config = dict(
    norm='rmsnorm',
    norm_place='pre',
    norm_eps=1e-05,
    rope_base=10000.0,
    qk_norm=False,
    tie_embeddings=False,
    init_std_o=0.0,
    init_std_down=0.0,
    optimizer='muon_variant',
    lr_mult_qkv=0.4,
    schedule='wsd',
    decay_fraction=0.652,
    final_lr_fraction=0.02,
    seq_len=1024,
    train_tokens=108600000,
)
Each number is 500 + 25 x the weight over its row's rms, rounded and kept within 0 to 999. Layers, rows and columns count from 0. Numbers have three digits each. The size before them is the row's rms in percent of the matrix's.

# layer 4 attention query, 128x128, rms 0.0913, rows 0-50, columns 0-127
097:523541504532516492512516510470528472551522503471497518468527541443497444505489526471479497518456522469494459502524504505456463492509524525563503509557508509521488497507487480494492494485499493496505490462525492488485507553519484500520482532495464524516515504491491546471476498516484529529482469489540532467492479504439486460456508541488479495498511489483483478448507527487491508526497
082:505483510474546506492498539524493521547452506498505502542517513488476533496520526522491551459461429541492524477560499448517488509490496494462518467456514507496495480514527534482533494534466504509471519494441529498441509494484482499489479489500464498494493523478513473479518506521496473467525474532499503465500501515512493514496464517489481516471499513533508463495544549499491518486508
094:444517522569505514488545492496536490485493526494478472486494479514558481485516485520529515518534478479533490480492474485497535486478489525459510511479493532465481449484493540532510536498493487509499499508473458509515525507503465530522507495540486477455470451540513527478514509512530499478469504501496512529479460532521493534481484499482467482474472561459505515530532480481480489502481
088:502450481493513506546459505506500512490425506510475475503536496489495504479484516531514486456489514528491535541483505503517497492511468523470498511463530441524488512475544529479512503518490484525474516494463475486497502507495495491470467459491544477478490515521500453514535487490493462496555542539462530504503516507492465528537532514518513501506485505523502431503514506533493495449473
092:463559492526484526526513494521476514487480500511536509480495503504540514462520529510517536470519502538497474522540501531462505477494512479463491513489474466500488489513511550468497504512482502469501510493460525479525506492474488465552509473517487503499497517482501473472520530458559512523563526536498535498484512528510492522521484519476456481444488484477540499555491486518519447495498
086:534494455484460515512501500472499491498509487517543480462476491504507472477461515498437488534487553553493502512505478499503500485543491471484526506519458541526491501467484479487506535474523538475474494485529502463449494467516496492489546507488509452511512502512545531485495544484457483521506516495509506519488466520484504483521482466527483451539490492515481442502477465515530515535503
089:494479457456506535510473508474514509485468454491472499477473547528475497529496501478477530485502488514508506468496532494502483487491471527498490494508462507502494451558505513496478495485545547522473479474494508490515483540456484463472490511481493549507529492473527502453511504544510509484544525529502561536523464462541486475507492519480500451518524509504520500514500534532494494502550
096:500481504513507555516548534506501520482487507518511495466496508505519494514525504544488481503514527504498499475520470491494556535498460479494542530480471483478487490471511504491551504481485503484462511495496485498524521484509447538496528509536473552441506496490481479524502490474475459500456499511467502504492523473504473564515492538487503503501441527479496484543506538426491534496510
106:506482506497543514471512499484490506503522514484426481520506471554496471492487537483500505507498472505506507511513492470507521442501487472509498505491494537470471490475479523520540579544477486471438494515462502499499492504476487536510485446456523494477496481535524524498511482550520477450495464480465497507522503527527519507494486542469469533488503519519506497493521482524507452498526
098:510496498475502525521524506511499514466488515488524487484511540547497532484494483534522521509516468488496536506507504462501505469486472473472498513504474465462447519478519460449477502532541476532533489489509436475489505485487515454531522498501490487512455507523522511536496545531511524458502518486488478495492452493538492538548540485526475518482459505541516458520531488480478472487486
096:484505495484478475493503477499506488485484502510425490474511467468536509482541498488511469528548542556462478523486508486502504499456463530458508459510511462505477515477491469478482507530497469497470479511489471503515521490483513485480451524562508532496521508535525481505489498458511527550507493532487460534486528490479475514505533466470510544537520513489506531526494463516506522480484
115:476467525495470501448540537519462564451493516510479502495543500520509521474510493488496503479515494581488497501494504492520518492479509455437535514497516505460483465488494453492471519503501450465460520526487455514524541478492498478473526516490511508455497488495539510510483502474469519471494511517488477504484519527531500503497517500483485469492486516510492487543507479556541498479511
105:509513477468536500522488455485499524525494534506504482462491507542454496490526489494520494512486459481521546534469478472481521504512525474465488497464503480474501508466511492543493526490506490553530471540547494460492437491499531502515534515474480495488485476507482465495477486464486439488450512506522525470462515487563501494514505508494486538470477534514488517479522472480479496481470
101:495452535481530522496512524480475516485520517501492467492537502503523467516540507489498474496465466443506494467480514531486554467486526507528516527453473501519502465515485473514513547531495500492476526478493539518504470474485450503533505494506461502484547529460496486474481527468496510443482520486526494520478488484500530489518485487479502499537490540487507520515494525478499570551477
108:533509514459488492513483468453514528514495466475497513479444498512508482532506517482471469528541521401540504467488514541507498488506485509520550563525480508491481510521505469490508485480538463534475486476504533523500502484519516519511505519490549495472526469476517518504465497493457515496485499486476514513463527475528503505454514505477518498489528502488457531520499538471501495520518
106:498529472547490457478491470499438530457472501480501472520506488521549489485512522523504477514490482538536509508488516505496547498494494465462548497470519481475460538493511531501541488526430496502491495444462515516471478479486531508520519502464514488466494503495499459512525526509485501506512473499461496465525507518473489525495480556500511507464520477515508499471537486501501458477462
098:510496457505497499469486537504493511511497489460531492492517469520488538463509444490490522539424476491514495516503526535487512537493484504530484518486480491505483487526533518479443476522465509496479509502516496510490518509466469507487574504496503508485500452497486512566488499498515537497522479484524491533551492506501476522475505494530515473484577509519474489460463500507477534477520
122:453492509519508483509492493506493499499549505501471489516497511503521465442538482530512477449528484503500498468519499520527489516464515489521471521476484497468459470466516546500511525556473524505492499497501526515537478499525510501507477452513451506476490445498458540499490497481473518514480507500503523545551520478495548505504494514492462479465524512581506514491480476489507506548515
118:538519538496512532496493483518516496520531474474515495478502519535537481516486468479542509477511514441529484530529526489520516468508464558502501516480464496476475531554510482522464464505533539503469546494516483525516467496467475533473478468532459509535509504555504485511494523490498470527495471497475460525504474510496466529520529507519494537490530481456489458482494503502500502493470
118:481479483552501509492513487497495507513519479484497512516489519472498522467508495518510517492495525456487525440487497488510455472508492484502498521540529513486483496464517488521532533566502466477499533529456490482483461553502550500480523507463539519542478487497499561520530482510512473499436480517498528495457540521484486477444524512488494553523508508506502495507453519484491483493511
137:474471528479501487488500479520532497465539517516486497532529513528501481485509471491511504468511421535472519519510488512518552504495494479476510463468543476490474497471475482514529511531483475479457521514473474504520488500523536521491469503524502530539508492509492486542545531446475485494507559527516511538506504466530527482502509501483510506505464517541480522528555503551505490481471
108:508481502474447520519517468484459498491469531522483503512538504492468510491509466486523447482500466501497449485486520497492541518546505505503505490484547498480499538506462524519495477514510503468498522464516545474472511464487484455519517504497469464535524475473445495520492501486505501541509463501474483538489496503466510482523489447496546557492501491541502475484525515521500500565519
128:484517498482529494497450579485506492523487497487519479473475444499466514538564482523483502521461501534522514488521536507518516524519516482527456476480478519472520526474517464494454498524474536448492511485551516498512507479504518493481496528470490495501523481528499496476502525501482520534496489493514501478488463514501486498507525481493480460498507513451471508554467472533468559486500
122:508492526527488523487506510496525531479486509537534508510468513470544505490509502497469478534519546503452529497517529547504541485531490522476523484528490453453487514491485499492511480485552505470494492538496462529485501569483448533495487475509485502543461507536470489524493469516525517517495519488524481573473517528497488480521510505473507528499487496472492500498471499485456545464504
107:515490500517509496523486466501486473551528501517513479525469513500498539520449534475523460482494526520439539519517516517497507502526515528491501468493484516522528460550505533486482516494499441483507495468497497532518495457526464496493502476508469429495471495544523498488494484481434479501516534511469532523518480512469501477474504538488532527509496516493474488506473477509549505544487
124:506464534486530505497509499474470496548509510516518486540508506449468464496489529473482475493495531526500514493474503508491489475490499498536512535552475534510501531502494496495451470520508500461458545537516463464511556471464490451510510486495515474485462532527517517503435561472499499536535522524477512496504489539476501486551486515460494510506492516516518500499538509505501512477523
120:528485531511472484474514499419516519489536509500523499479458478524500493519467474495520499526476525511530495539520499552510537493500451548532500486513498482559516532483495513479471511539503507471527485502492505477516521456508500507467482463519535505524504504486524457516527547479489502495507509510531540489483535495509476511468499503524536446540486474526469475504510491497497517435516
112:512476508481521490488525530498531523498503513482531513526497522501479510487471514512494483494522477507492515525485520491449533491499544486528516493519414460487465525458448499551513503519472458520511500530502511510459502475555536455437476501488481502517505516523518482501502495471486543527515519516445522528480490502476517500463471548503500503494476491501504503536478509548488527532509
104:524521508451511508492461516475484510476488482526510481444479506483487518461472540504502484452502512522474509522509487475512516486487533525462496520479506476463446498496468486489483497482497508488494434517546474500437492500509485408486492518522535490488481485497504520492468475495505517524496505519493503498568515518505491531520412477517511505486481491501501459488482506505483508512506
127:514472530531474521494518549485449505519463490492448521514513489481486475491493458509528533523512509578523502469510526530529516533490519478499490498504476484510504495512538479493476506580459506472504496500473476498445535515483542507468485503479501539506470484539543507478516534444491499502507483499497525476514508548494519462508489517520466478490521478511479516486497520519516519465487
125:520506521496532515553523517465462455522520522491518518523471576480486511510526496533540479501478467466476514518543528468533480537490519514508513537567502480506484520497510514494496529505494504531503519520490490478464434531509542521505529487519492452479517469525518541542526516530501497495470498467504518476501509491446493524476514503497484514502521532490494514501499461505474468510504
119:478463460494527514515466470457507483485505451505475496500516534497525522516527508461494485428528506443471498508480470479517530501452487544515489507519522563478497507525494520481469453495503494503499518480478514512525528507518504522513514468491493547520519447495519529519463449526521556517520489468453501506516521494495475525526538494493507486481498510501505506513500504513538455476494
074:513517511555494525487491478465536474467499520506502523532504507537502469429551478565506520503523461508499466509508493496474516524489495491501498472503470468535496447506505507513529517529493480500559556503474457514490533465492486494542474487481495486480530471457515498491506468503516502455518514486493518502496513545494542499471500511480491518479446525505508515495531468513529511486462
086:476489521506497515516539518508471455470486500502502475509498417524504506487503560475507481483520514478470534541548505493521520500499487532520512515488498543463511502459500474549565501522509490462512503490478552515516467533534481550475504474489516511473442526501517464529522468489530463500490532480478485530498500470484531498505484509518518470477481541502508517505497514506516506483473
090:527529497520499492515520455488484480492530489470462491508476474530534488513508504514562478525531498537504495529517511470504546534477471558517500501508495475544518477502473526488491487487524539473460522486532471505531522515497488520505476466531495529501545495526509475463493476442501485486472478504440521481524529521519542537483480481487542511541505475485486543494489484534464494508504
097:499515471481499500520472509505515529518509468477499499489492520460495488534478519501468537485458517536471457476532505500484487500553515507496489498510508482541511478523483514479442431491525515517445494543505523513503506501526517470501508500524504495540518518480479512471503533495498515502517496519524477508529471542475488453479506451499497485504537418487468530437473521534484477496499
090:477489497539481498449492516495485498505522518509494494515466480532542538493495501535468517486512519512514523484540497519461502522457483500488535516501478530479540520466494525481534513495516471508489475523503508517537543502506443520533528521555492483468492499522499466543524493515514481506452523508521480501447521483554505551491428498545487476479510513474455496525468514494497497509518
082:493503502510527497453467509515510514503505493495485493500554522486516539513513506511484491496500548441474458469501483494476519494532466571531504502494475529528549450530504508485531490443514531483513526487526517538506451517522499556457506520487500517518455517505497493485492493488510516527507478500489515514484474480489497450441501494496498480513463506516486548511481530505500540552487
084:505542526476521483473517514498461461474510482474499488506493512450508503500512485453513515491509497482529483492463521497480525532529526512544460481511512474498475477531516486586522434500526508495479494499565506503524477528502517498495515531464459503522494533459513506485485512496487553506533481513533494514495508486492498460492472478498493509534504511496527504464509520475452488550551
083:494518490487545506506521484470511469521523475513469502501500503456470470502476506484492524486445464502496494482513502499492488528556502506480521429420502534513445534544515505485524477500484484512558511514497525453504482465504492480491500543532484495533469471545489498507497523487481479509475524498485520526504469511467500485525519525508451497480528496523511513466525536528514510482464
095:486541454519530572501481467486481534517525511500499502464522498493486516516534506454480508484497544481487470558497494512493527492532501481453502543527483481494498470465494519513474519486526496510503501487549478515500522504482488486519504508475492485508504500487525511481515532433502481508488511506469587514502458520496509541530533509481470476523469530475510501524470452461525479495498
100:477508525467506503536514491548454495487486528469526523494452503508489503528497468492473501467512546502508514506523503480461511512502495531488512512519517461473519499475514477515538476480516440524452507502502437539513484497530510500462451495485490545502473547491515506491521470493440444502500503512518503505522501474468475447474479471532511489501523512453486497477473531506510475523515
094:546530483515505495498479494490528521511457503493555516490534506492516486488491503484477487524505491432500514487464525442520494499566506485513510486475518517512509466507500495542499537437489478495547502477495534505513493548517481517475465553517516483469512477496503510485485479491487484496508478506514536492420506499487502554480504483522513522509489511470505488476527479447472546522485
097:496461481493502453520487502511486513517496441513502524493509505519469523514476518465515469500475471533484485531554498510490518526516499506549526477520509472518448526480519495551516486469477504568519469539483550484494502494493470495507511485507540509492519491484492478544521470482466490525537463534460460481488512479504500499461475468514524522497530461541504462517500531540471498497493
107:511572466461510487537505525522489489504458498495516545544481498507475453482505505492517492467507546474489487494497486451509488464494476473526528506509458471522523520521520502541509502461525510488482526460533539494501491494465490467488516544491457523473511487502490478496477535520486458512518502477500518489439497515531421462496515521477503496524513480484486495515513503494542500472516
114:485502428485471476486484527489512502478519500515494464529485515473515460479511452514505499509504479571497493496533468535509502554477504484517495527505513485476477536490505521497519536505490526529483438493543540529535510507502501489499550497471502522515515505522483477515503499477440496481524522468503460516514517457555510488481477489506507540478502507546511477502538507520507527514552
099:531512517468490546473507508501532495519511451485461489437507502439501491497480522506502534521503498525506483473501490539560479530567496512521485441480544518498477461498484456472478466492537489501516509528515501564488522539515453491519511445496501527490499514479555523486468481487477524518498485480519529538497496502498498495516499469476512516510493486504497482509467512484500486474503
105:526499491450502489542471427507492501528530488505482497499470501504503490533468529473522482536471480421470495511536506501481433474516486494501530488556525484493476547489505484513509518514572454523486480517521522476496501516462529483510537479474510530469499483457466518508489512523501516521529478511518517503514523465487460485506507489501473534489532496472491505486523485483495487503485
122:456465510486486448510490522541475504476525508520541465493488506497487514481541455499536462501480449568496493500533479532472510466490507471523470511501553485534486536507511467486484508511513511492468482520524520479485531517501505487495535496500459533510537495510502471493514435488468521521480526487515435544525513459520490499527488491525491503507502525483501449482523524516490491486505
112:492438449487522483477471548470468540509495488505467508476483482485510461505510476519498480538457495535507503503507491446468556474507507500455507548531490503500456520492507486463477481516486480537491520497469478482492501478480520513465492513534507522511492518491528492493504528541490548501483456502471459492495524503523492495476491512495510494521521458513510484428504567526506504488489
122:499510472533501510479517481491446495485467507518508477489530508473517515522555468528540495458527526458468474480507510519464500506500533484547518514492527513492503494493496507464465467467530508480515492506512517487458493498531542514474506535531515501492468500501467473480479499474480509575450495529478467516547536462469523486514480486543473497476483505513524507471475469484528523543500